Part of a small language model's weights: 11 layers, tied embeddings.
Each number is 128 + 24 x the weight over its row's rms, rounded and kept within 0 to 255. Layers, rows and columns count from 0. Numbers have three digits each. The size before them is the row's rms in percent of the matrix's.

# layer 2 attention value, 64x384, rms 0.031, rows 9-18, columns 288-383
101:140148138133176113088118114136109132134155185154153122113113129174178144143153133104124150145108116124120102152156126120105105107122140177147136146116084107114150111136129170152106137158132118090140100177148135121111127129080100128094164134122115141162128119136119095091115116114118103128
090:173105158092105186132113118126109122142181152131104122141119154096121108103147107134092113157153151173139154155143172110150165173122131119134087130088130094101094106142089118100134148165117135072099111135116114102107127151100116116135111135130133116162134110129139118138119132127161126178
104:145179116111082131204164145099119132096129144088125085130143119122089113143118125137137124123149114098153138124129147105135112112119129094151159160131157131123115139130125149106160130114142113126171135107100191176127132138119107138137179149112164110180121152118128144167136105111113155116
106:119157106112108113160101129106084140106136144103166122118113095173086116107120116146139140139159121182131110112132116125185147167098106095112134164141129102157159103105145141165086092114101157150098140132127113121121137126125151112154104100103165161113155139149135151143115108133111136137
100:155159134173140146131087145157148121099101146110129147142131098128142173123130153151188138159081123118124114101159126120126139116133107116130146097138150144086130110121093103106134163134108122126139098129150101190118117148111127123105152143116173107074130151121129130090138132147133169116
099:161142096149116110141101109105110138134124132138125158173152124187151133161170110135096117121130153129082131078171170102162171114135130104155105133137091091115134155154131100131120165091162131097111126133156166137142128127139133158095096120122113123112180133140140117157140123140158152131
095:108126142101120154113108141123098149170183124166105129100144072119141176147150118159189100123111163096108143109159127142071094131130155127106130080121157131125122152075130109107133133143136123090092101110131137093131129148130143132124129135129144096140137084128102115140154108141119111130
100:092141135150108140150130147128115138153151149133156114145147126139106171154112126141128087112115162139103149103141073125128127125151099115134112096175063098135136176155116117088129110097096158100158099076138116123128132135050112138145101153103114103175083092107113146157121174137123180123
097:165132150073153132159150138148108113108170148094130090112118153101149153142112144119126129127116140094125121138106121112154171155163116141121095130133140170111123113119151157114139166113116133131152122133109147110143114157134107145137110106148147120124158145149090116108116119140138125108
102:117120100137105170135131126085165096092130145103143165118130129129128123152109143169165129077145094172127116152139112125152158121109139111125146143150128141157102159142127164165126122171105133095139114152155085138096133117115102090143131091169160117128134152179138150174146078146135113124
# layer 2 attention output (transposed), 384x384, rms 0.0383, rows 9-18,73-82,137-146,201-210,265-273,329-337, columns 288-383
085:124124140106140141148098109087157107131112167132109138146072160160121105128133111130107150168126155108149125151185127114126132145164142145094081123128157121087142136120130147138143123099148164062116112131141113100111095146132130105162136106141090129110145133172154141127114169156167169112
089:134145152185120118092180178140168129090169145118130111135104098099134114176142176128084159162155094128170144127142152177100080114137140129144126091135112150120136125105167108159147145137112159123138127168118122135129162147119158127113153170139109126107156118133132129154144151111148169129
100:141125090166122099080146128129161131146113137131132114089069090100133136090153134169102137122108139171132146107148152101133121127148123109107131119140101134135074125130162110138136087102074095112131136141166100121133106145155134152125131122154157104133157155166109133118126191105142156141
103:153106168128110131136137103123165111184062122166089148167088124094141124112121121125100095131161160115186116155164102148119097106131136149119145094100112194100120135168114108119152133149115134103125145147109097131114124112176134087093133132124102135180137152139158139128117143132137141118
093:092127096109112158149155122086145106106131108101137139084170144117084121112093148108140110120075088074150149095126118103107165111148124093142116132136133136149095131132157109118154148169109100125110105114133157120100161134124130129164093102095086148115145143083091091163122103130101127179
094:132142133123152108087137084125132119137134175152113119115124129137142118089150101148083147143163081133155126106092140082129078185114105124140097095144157095134132138141153116134109078105121165075124140146109127099136137104115087114135143103120120134127172150151119110086143140147148128111
103:108141148070127129112128127107168078146100133136155098130166139119106088135155094111131126170111123127103118159146103129142130144162131138116119144142157102145132135130130135138094152164123140108125190145114116161137143118138144113105137118135106133145149096155086137150111145088151147143
093:123089147104138139164121101116125139093146101154151132137096160083158143116119133111100138137150080150128121184117126124104089081174106128121160168108168163116154141159134132132141138129125107122066150169115108140130160142120152128092153116133140114104121092143125101154160104109109084104
097:156097139111152125117160130107177093141077143136134144175127105133162098109105109111116140168147134128150138086163117132124101136116128133111095130114141127154130117174156106093100125149134150107135173134129105159117152099159135139118134120129075140112128142168109141126131129110123127126
114:089082150118115147126145107125157132168129140134086177120120153135155104093149146123108163130116121102167161097148147086123051150131151096106082084112142141116133064101149128114151136132124121129150128099102142107097139113108125177129136116129070141134136178134103150113165129177118144138
096:120123137123142126134122156122166135085109138132133130083173145116122121105130130091127152180137137136165120110174146158137159110168126106123113102097160174101156145123102105139137120103124131114084169136139152107131123101113160137137107103143140092096117098114163091161132117117158124131
092:128151115166068098086159139107184155148107166125128135128140176147158098154090132140142127136135130082177115112107088129135084163110105179138125133164149112150118108185127143147143114137108124147135084127133111152141134135136136124087145098110097138150159147124174165100142151137147161095
094:127137151162084122102140147109098147145120151150101129090141163161155132137100110159108168120118088122137137114105166130119121148146109130153150167152128099096082126145125132125160104167116110189166151116144102128141166148169105143148129113099143184107120147137139120104137137105116115141
103:126153139093086099143153126111122158140109088134150117172123152105146118125137102176146128151143118105119109163138169117190054206131167137150120125104164130141111107140138105110096141153105086113099142116139114105092183108127136127093115124157180119165120154076108170105127103130154087143
093:132110121099150175116116117123136153116170128095139116155125125154126078124149110127090147141132119139082109111158116151107132093122121143123138151108159121132155131123135150115131155131143178175139162131102147107143133153108121126097155137086063159102110089110102128138174093150152136126
105:148134147113138138089131151115134138136118186118163119121136165071124125132150120093063148136125118117104133111139162171118087134142123104132088141118132141089135116146149138093130178131140177155133091154134148155121128129142104132114129168124128151098100138109119128148146120137137142135
099:125166123102146142126171086165135163130146086141134144154127119143130083146147115140124124176098105120141132145162126114128181132114094114150137108127122121136118126111135132151127149161082117137149132171125117150120162162112109131152164155081123142141133138155161135133138129106122131114
098:100150123172132120130149129134119139133128120149098144155123106130166082137094109144120117153127126123136103129112139149147061158125158127123108148144119162164126120159167124155149150132136133107118127106110103117141132077142081091074147091048114168098146086146143112117105156118166110117
106:108139133130101142112104166098110133115122093143140139149130155105142131170128111106110145154127123126157160066168153138095123146150086118154096133159104136107132168126169144114121185147132106112123118143078135111094124103144156148079127124112095116148097145120136129139182111128132104142
091:156079130063125140082125119117150146127135111120127108128135127100105107103154107114141125155111126118160128092169108118140102126111139121154125140154081112122146119113133117119091145158101118091125126141158093112117145165175130110164123091170125141143149171121178118105121124173144120139
097:116149138157148110158104121146161113118124149122148100144112143131118104105129079119150072118141118181122106119136123176135142149129116147142089138159135136144181110148114097124150117104100160125098116074093116134096147096163179078138081142108126122097119099123092149133154132119121078135
097:114114087106161099126193102136115104080125100135123093111146118144134147158099150096106162162112155062131124144111147141120156104114146134128157119084117107138165149104145118137147122177105112150133119174131171146118120170108169127118153170127106131098131117088141138152116103152112135131
097:092132100161136132100129123183123123156110108128135096165099103150169125110124112120078087143109108155096114118137136121155145131138104109116137116155121113124128122118134177126145109172092124123116089152150105138118118134104136082104141137125133108115181108134082179104138151137126125134
093:109128142159130115070139144139126128104132165124117091149127119117110128147139144170094099099122114126106145100118156129133162123114105159143119118109124183147144140125113124097141109095176117130148112107105109106112096098165153148118071127139096067116176130124166094124117141142142119116
097:129142130117123131154125149115098085125099097134128173094118144166129169132118186118098146116126130096132165159110113120107123143151176142107125113117138129120119117101160156104105140153147122109121099138145148150117172139125076153131137140143131147135107125124118096137067127117094166141
103:117089133176146110113122144134122139127159130149105116132108109081111127086153064105131117098164081134123107128105125125095110135141080130140097137174131119144161174123129103140142137145143119123127131131104112100128089092117177099120125140100130092129111111139100096144176153118111111117
092:097085161119107123143134145134130129131075113120103147114135147108088072115126176132092175123134101132136169194189139148118111129164133125151106130148116123104140143115110137145121129071121140095164146155191141153108124110112118116136166109149111115145098156088128145153117166155128178122
087:161124123102122140157135123134149124134144120149105110104107133139144134134132141090116170104127126133072120171125144139144152111155110153149121131119106147131115131151130103108174134175162132083066140193141133158107119134155136151126134157157125109111146114128153139146134130101096117159
090:118097124118123117138141106114138112151115135114157165116157104178113131093136127105165187116099150131090116120125124137122164124129130100119126152084139104099139145130156117080110097139103145081115160110158158115118120133120155127152144127120088129084135163113151137127075131120154113116
095:090109157116177126152135151144113115132110132134113141084119127138158117145145163090095087135125169092121153113125138114108116106151145138104111110119107181075146130117156116132148141104146139136162144137113166147107168152130118161117130174121090147098111135128105121080134131159145123158
099:130081117091130143109162123109112139116132110127120129133109106129161100128116119110115177119163147092173159133166112115122111170141093155097160139121111086112129178103152140108117140118150121129149095172098113123139135123159115149164146140129125163136107101110142096152145174155157141132
106:111113151103118186105082149140106177134117070150082124134130124122142143143140100147127113153116097137122125079188136153110116127110125060127111122153104141116117100114158107127112100086137107091086156135168094114096134139142162129124094103144135132157192082125136140108087105150133098109
120:106139080093136092162111140145125109135116107116095121134133110113079150139126122142162138116164091147114124122102170150166119120091140143113134122121092130141126176100150100139147137108145148180149150138099160122144162104128109174114173179143074184165153141108123167152068170137111085107
100:127130142128127117138138142139113102151154167125159135073129114159150124144132161090131135154070179147119135127080190126123108173135144169127094139104129112140109114119115148150182122105119120141148151113142147157111125167118149134166169119101078138156115127098089122149147143105122127143
108:121109141111185113115140121175185119168124102100180139128142112168163109137142130114153145141132138126141115128118165149096162155143129125109157127148114095113103157141103074148149166092139103118161149096136109169137123130147122168120137121140122123106091126108097166118153168100175098141
110:117171158121128093150178177119160121148128117155133144155130135164115162120143169118154100129104112113109084142102089136115118085131125154068108091102148143113113112140176144144095136152107148151129178127100143142105158134109149128107138120124162134143160158107132144122103136149126157148
092:176150162122173121168130143118159145172145103120134132151165154118153075173145133103168125093114128131086104080155122114136124118103149155113131169127095093109149122131099110103098113148133117167089123106084137137090141192144220102153112149133127125146143113128152097151165122126095102124
109:110162125095158090091124097149111140105148139122137127122149124132095126152105099110137146153109134160160102122097174154091132146145145118118130130139129100147124144114106157130103141126138120175141086132099134095109075134151093125160097142091144113155111101109122152144124156137153102080
109:150117121144122095093135102153136123121169164148101111132117172126176085157143136161154103076160092114164138167188137140170105102100087122133130145095125177118130090097146174143109104125146146143134093186136143135074092133152153121128113094145131177159152107119157137123139118057119133111
110:138129144113128123099140118142144127110118168152171106143116110155116156146116123141155137133108094154139128108121129190142143115123129114124148161107131102137132125127119124177103147159162121135100175137092111095156144079139154105065111152130118093155164123122145125136120157127114113104
096:127122131147124142150080103110127131126090096118106148146126135091139120111130123148131081056130136147152122121138135122115196124132138124093075132168175167147125132148141127116096145153154138134107126078137119142117135156147087105131126164144088130142137159127134200134133079128116132149
096:102132140156186113118164146110141106111097065132094131093119081139093165178128133077178110137129142093108145163112102116153168073113157141152129119098107129129170187122146122125142149118156097129127147149121113146147098124144126115153120149151129131132102150126109107145129131156104161156
094:143087123113154178077124129136148103170093152134106154110128103085152112184149151104188095131082103172102127120100121126101134122138131135135086124092135113158142121137142137112083127147129144099113139141154113143136149166120129112119065159091128141118154105100135138158125138129126127144
092:116105124105119163127109139120151122101120134122092089120154128099145120124140124106132090102145081121154155083114123075070163099148147131121128149138087162136133163126154057116102179157155123105163111121160136132136122160089163095076125127118118128152112133071131086099161130109116150100
095:110119116103108124107144130128119149164140122140159132095114146154078160175106124101086138087150117103113125120132117145123124135120142119113132125117134158141143126079127150115135090129113100130123086143137157092142165132177163134167140130138131151174160174127117119155110150129087093109
095:167123139104149099073138127109121097108153156141156109104103139096137132085139144126135085125146107115142107146120068120128132138103068097113153126094118167130131145121092121113104121128150134106132133154124095123116093110154094162141090128129120093125105137143142190101137117128153118132
089:168123099136141106087139122136131125097103125114132107163121130166130128120115143142093181132135123194149107174102127149176139102098101114130118161166083158174145102128125113165156100097136104109174154174124127120129076129136103120159172119136127099126175117103135164098134180148151118107
103:158094118127139121095139143112131113120098083099095134135117115156141139149141158108171123113135112113136130114121129098123138140118092156127120140098144171092125132132148160121138108117172090134084121168122114155131127145141121121132092125182208147103123133132156078126138119146106087172
099:127152171137121135085132134145110116150117141170111157102146081166077131114154127107101123127117100089092118128165100088115146086091154113110172128139125108078136186143169094091125108132107117144135130096131155121149119133117090111178118138075103149135110137118090160142153108109137122129
109:133090118152116075116148144075125116130135185146112141111141129141118115112148112128160137151100102086123122134130108171111091121165088111089157139138146082138085162130149117110144114155141116105123107171122125150121117093102089119121119113083117175138120132131107076138152135126120156116
092:134136166118087148109083140088145141146109144121137123115134153159137141131153126172174150115105171073113124109140083148125129172146123100155112100177155163167156129143099115100142124106124115143099141083157134124097113157127159125090125128113114115135138114110154140095118117125104159124
099:135151188128142148102095147065138129119114124152165098105120142126131101122138097133109105114135113100143111129117101125135095147154135170130159110129151133131104159174103072144176136124146130153137123120123143121124108087085075121171118157133114084159124128076114100135132098134125143113
112:158150120157142120142137120102119179151152154129159174113162160126119125148150044105128116138149124087108115154184157141117092125147142124140131117134123141125130150136135136106105102160066112113099152097126141143089110158073125070167137122095108156111102141108104111115134096100126135132
100:124130142155135150126097117155118114147129087116111091120128143139133084093115105157124158141155128159154111113140110105138109130087165119055135095102124125109139118184137117135156166112156139161076119155130097139171153104122087172124146111140097115095162112166136140107123149149135117141
096:148166181105128128138100159123116127189112107117109125130101124119078169143174232130117160144146109149137115126084158116171128145116153140124134195091129148145121107154128151139131183150168140141180078120127127150112109117133141148100131123113135126115146098127123093150159135110108115132
109:122113132141165124157147159151111149171123108154135095135088096143110156151122161164158174160105096155142115097113138141162120131116142125120112088091090129116111096130121171130146158143166126148098098155135128123132161091154174158131157117130121107123145113159127105133139154105124102151
109:076142178126120121126121142131109156102113171158151126094132109142130133118111117140156127137092153080136121110115119131151091159134191113151102111182109142138073122146107130156130126106168154131130120091160114085095121098153104109122139137133106146119152116153134117122146139104143109135
102:160115156139106112170100168121113121099153115123095106134140112155113125101137153113133138118158159107169154114120114102121121170124102117111132157120142149150153158102148129122137146118126102129148104124081113163088106093102152107153164120151086124178108137109113099139157146117099149113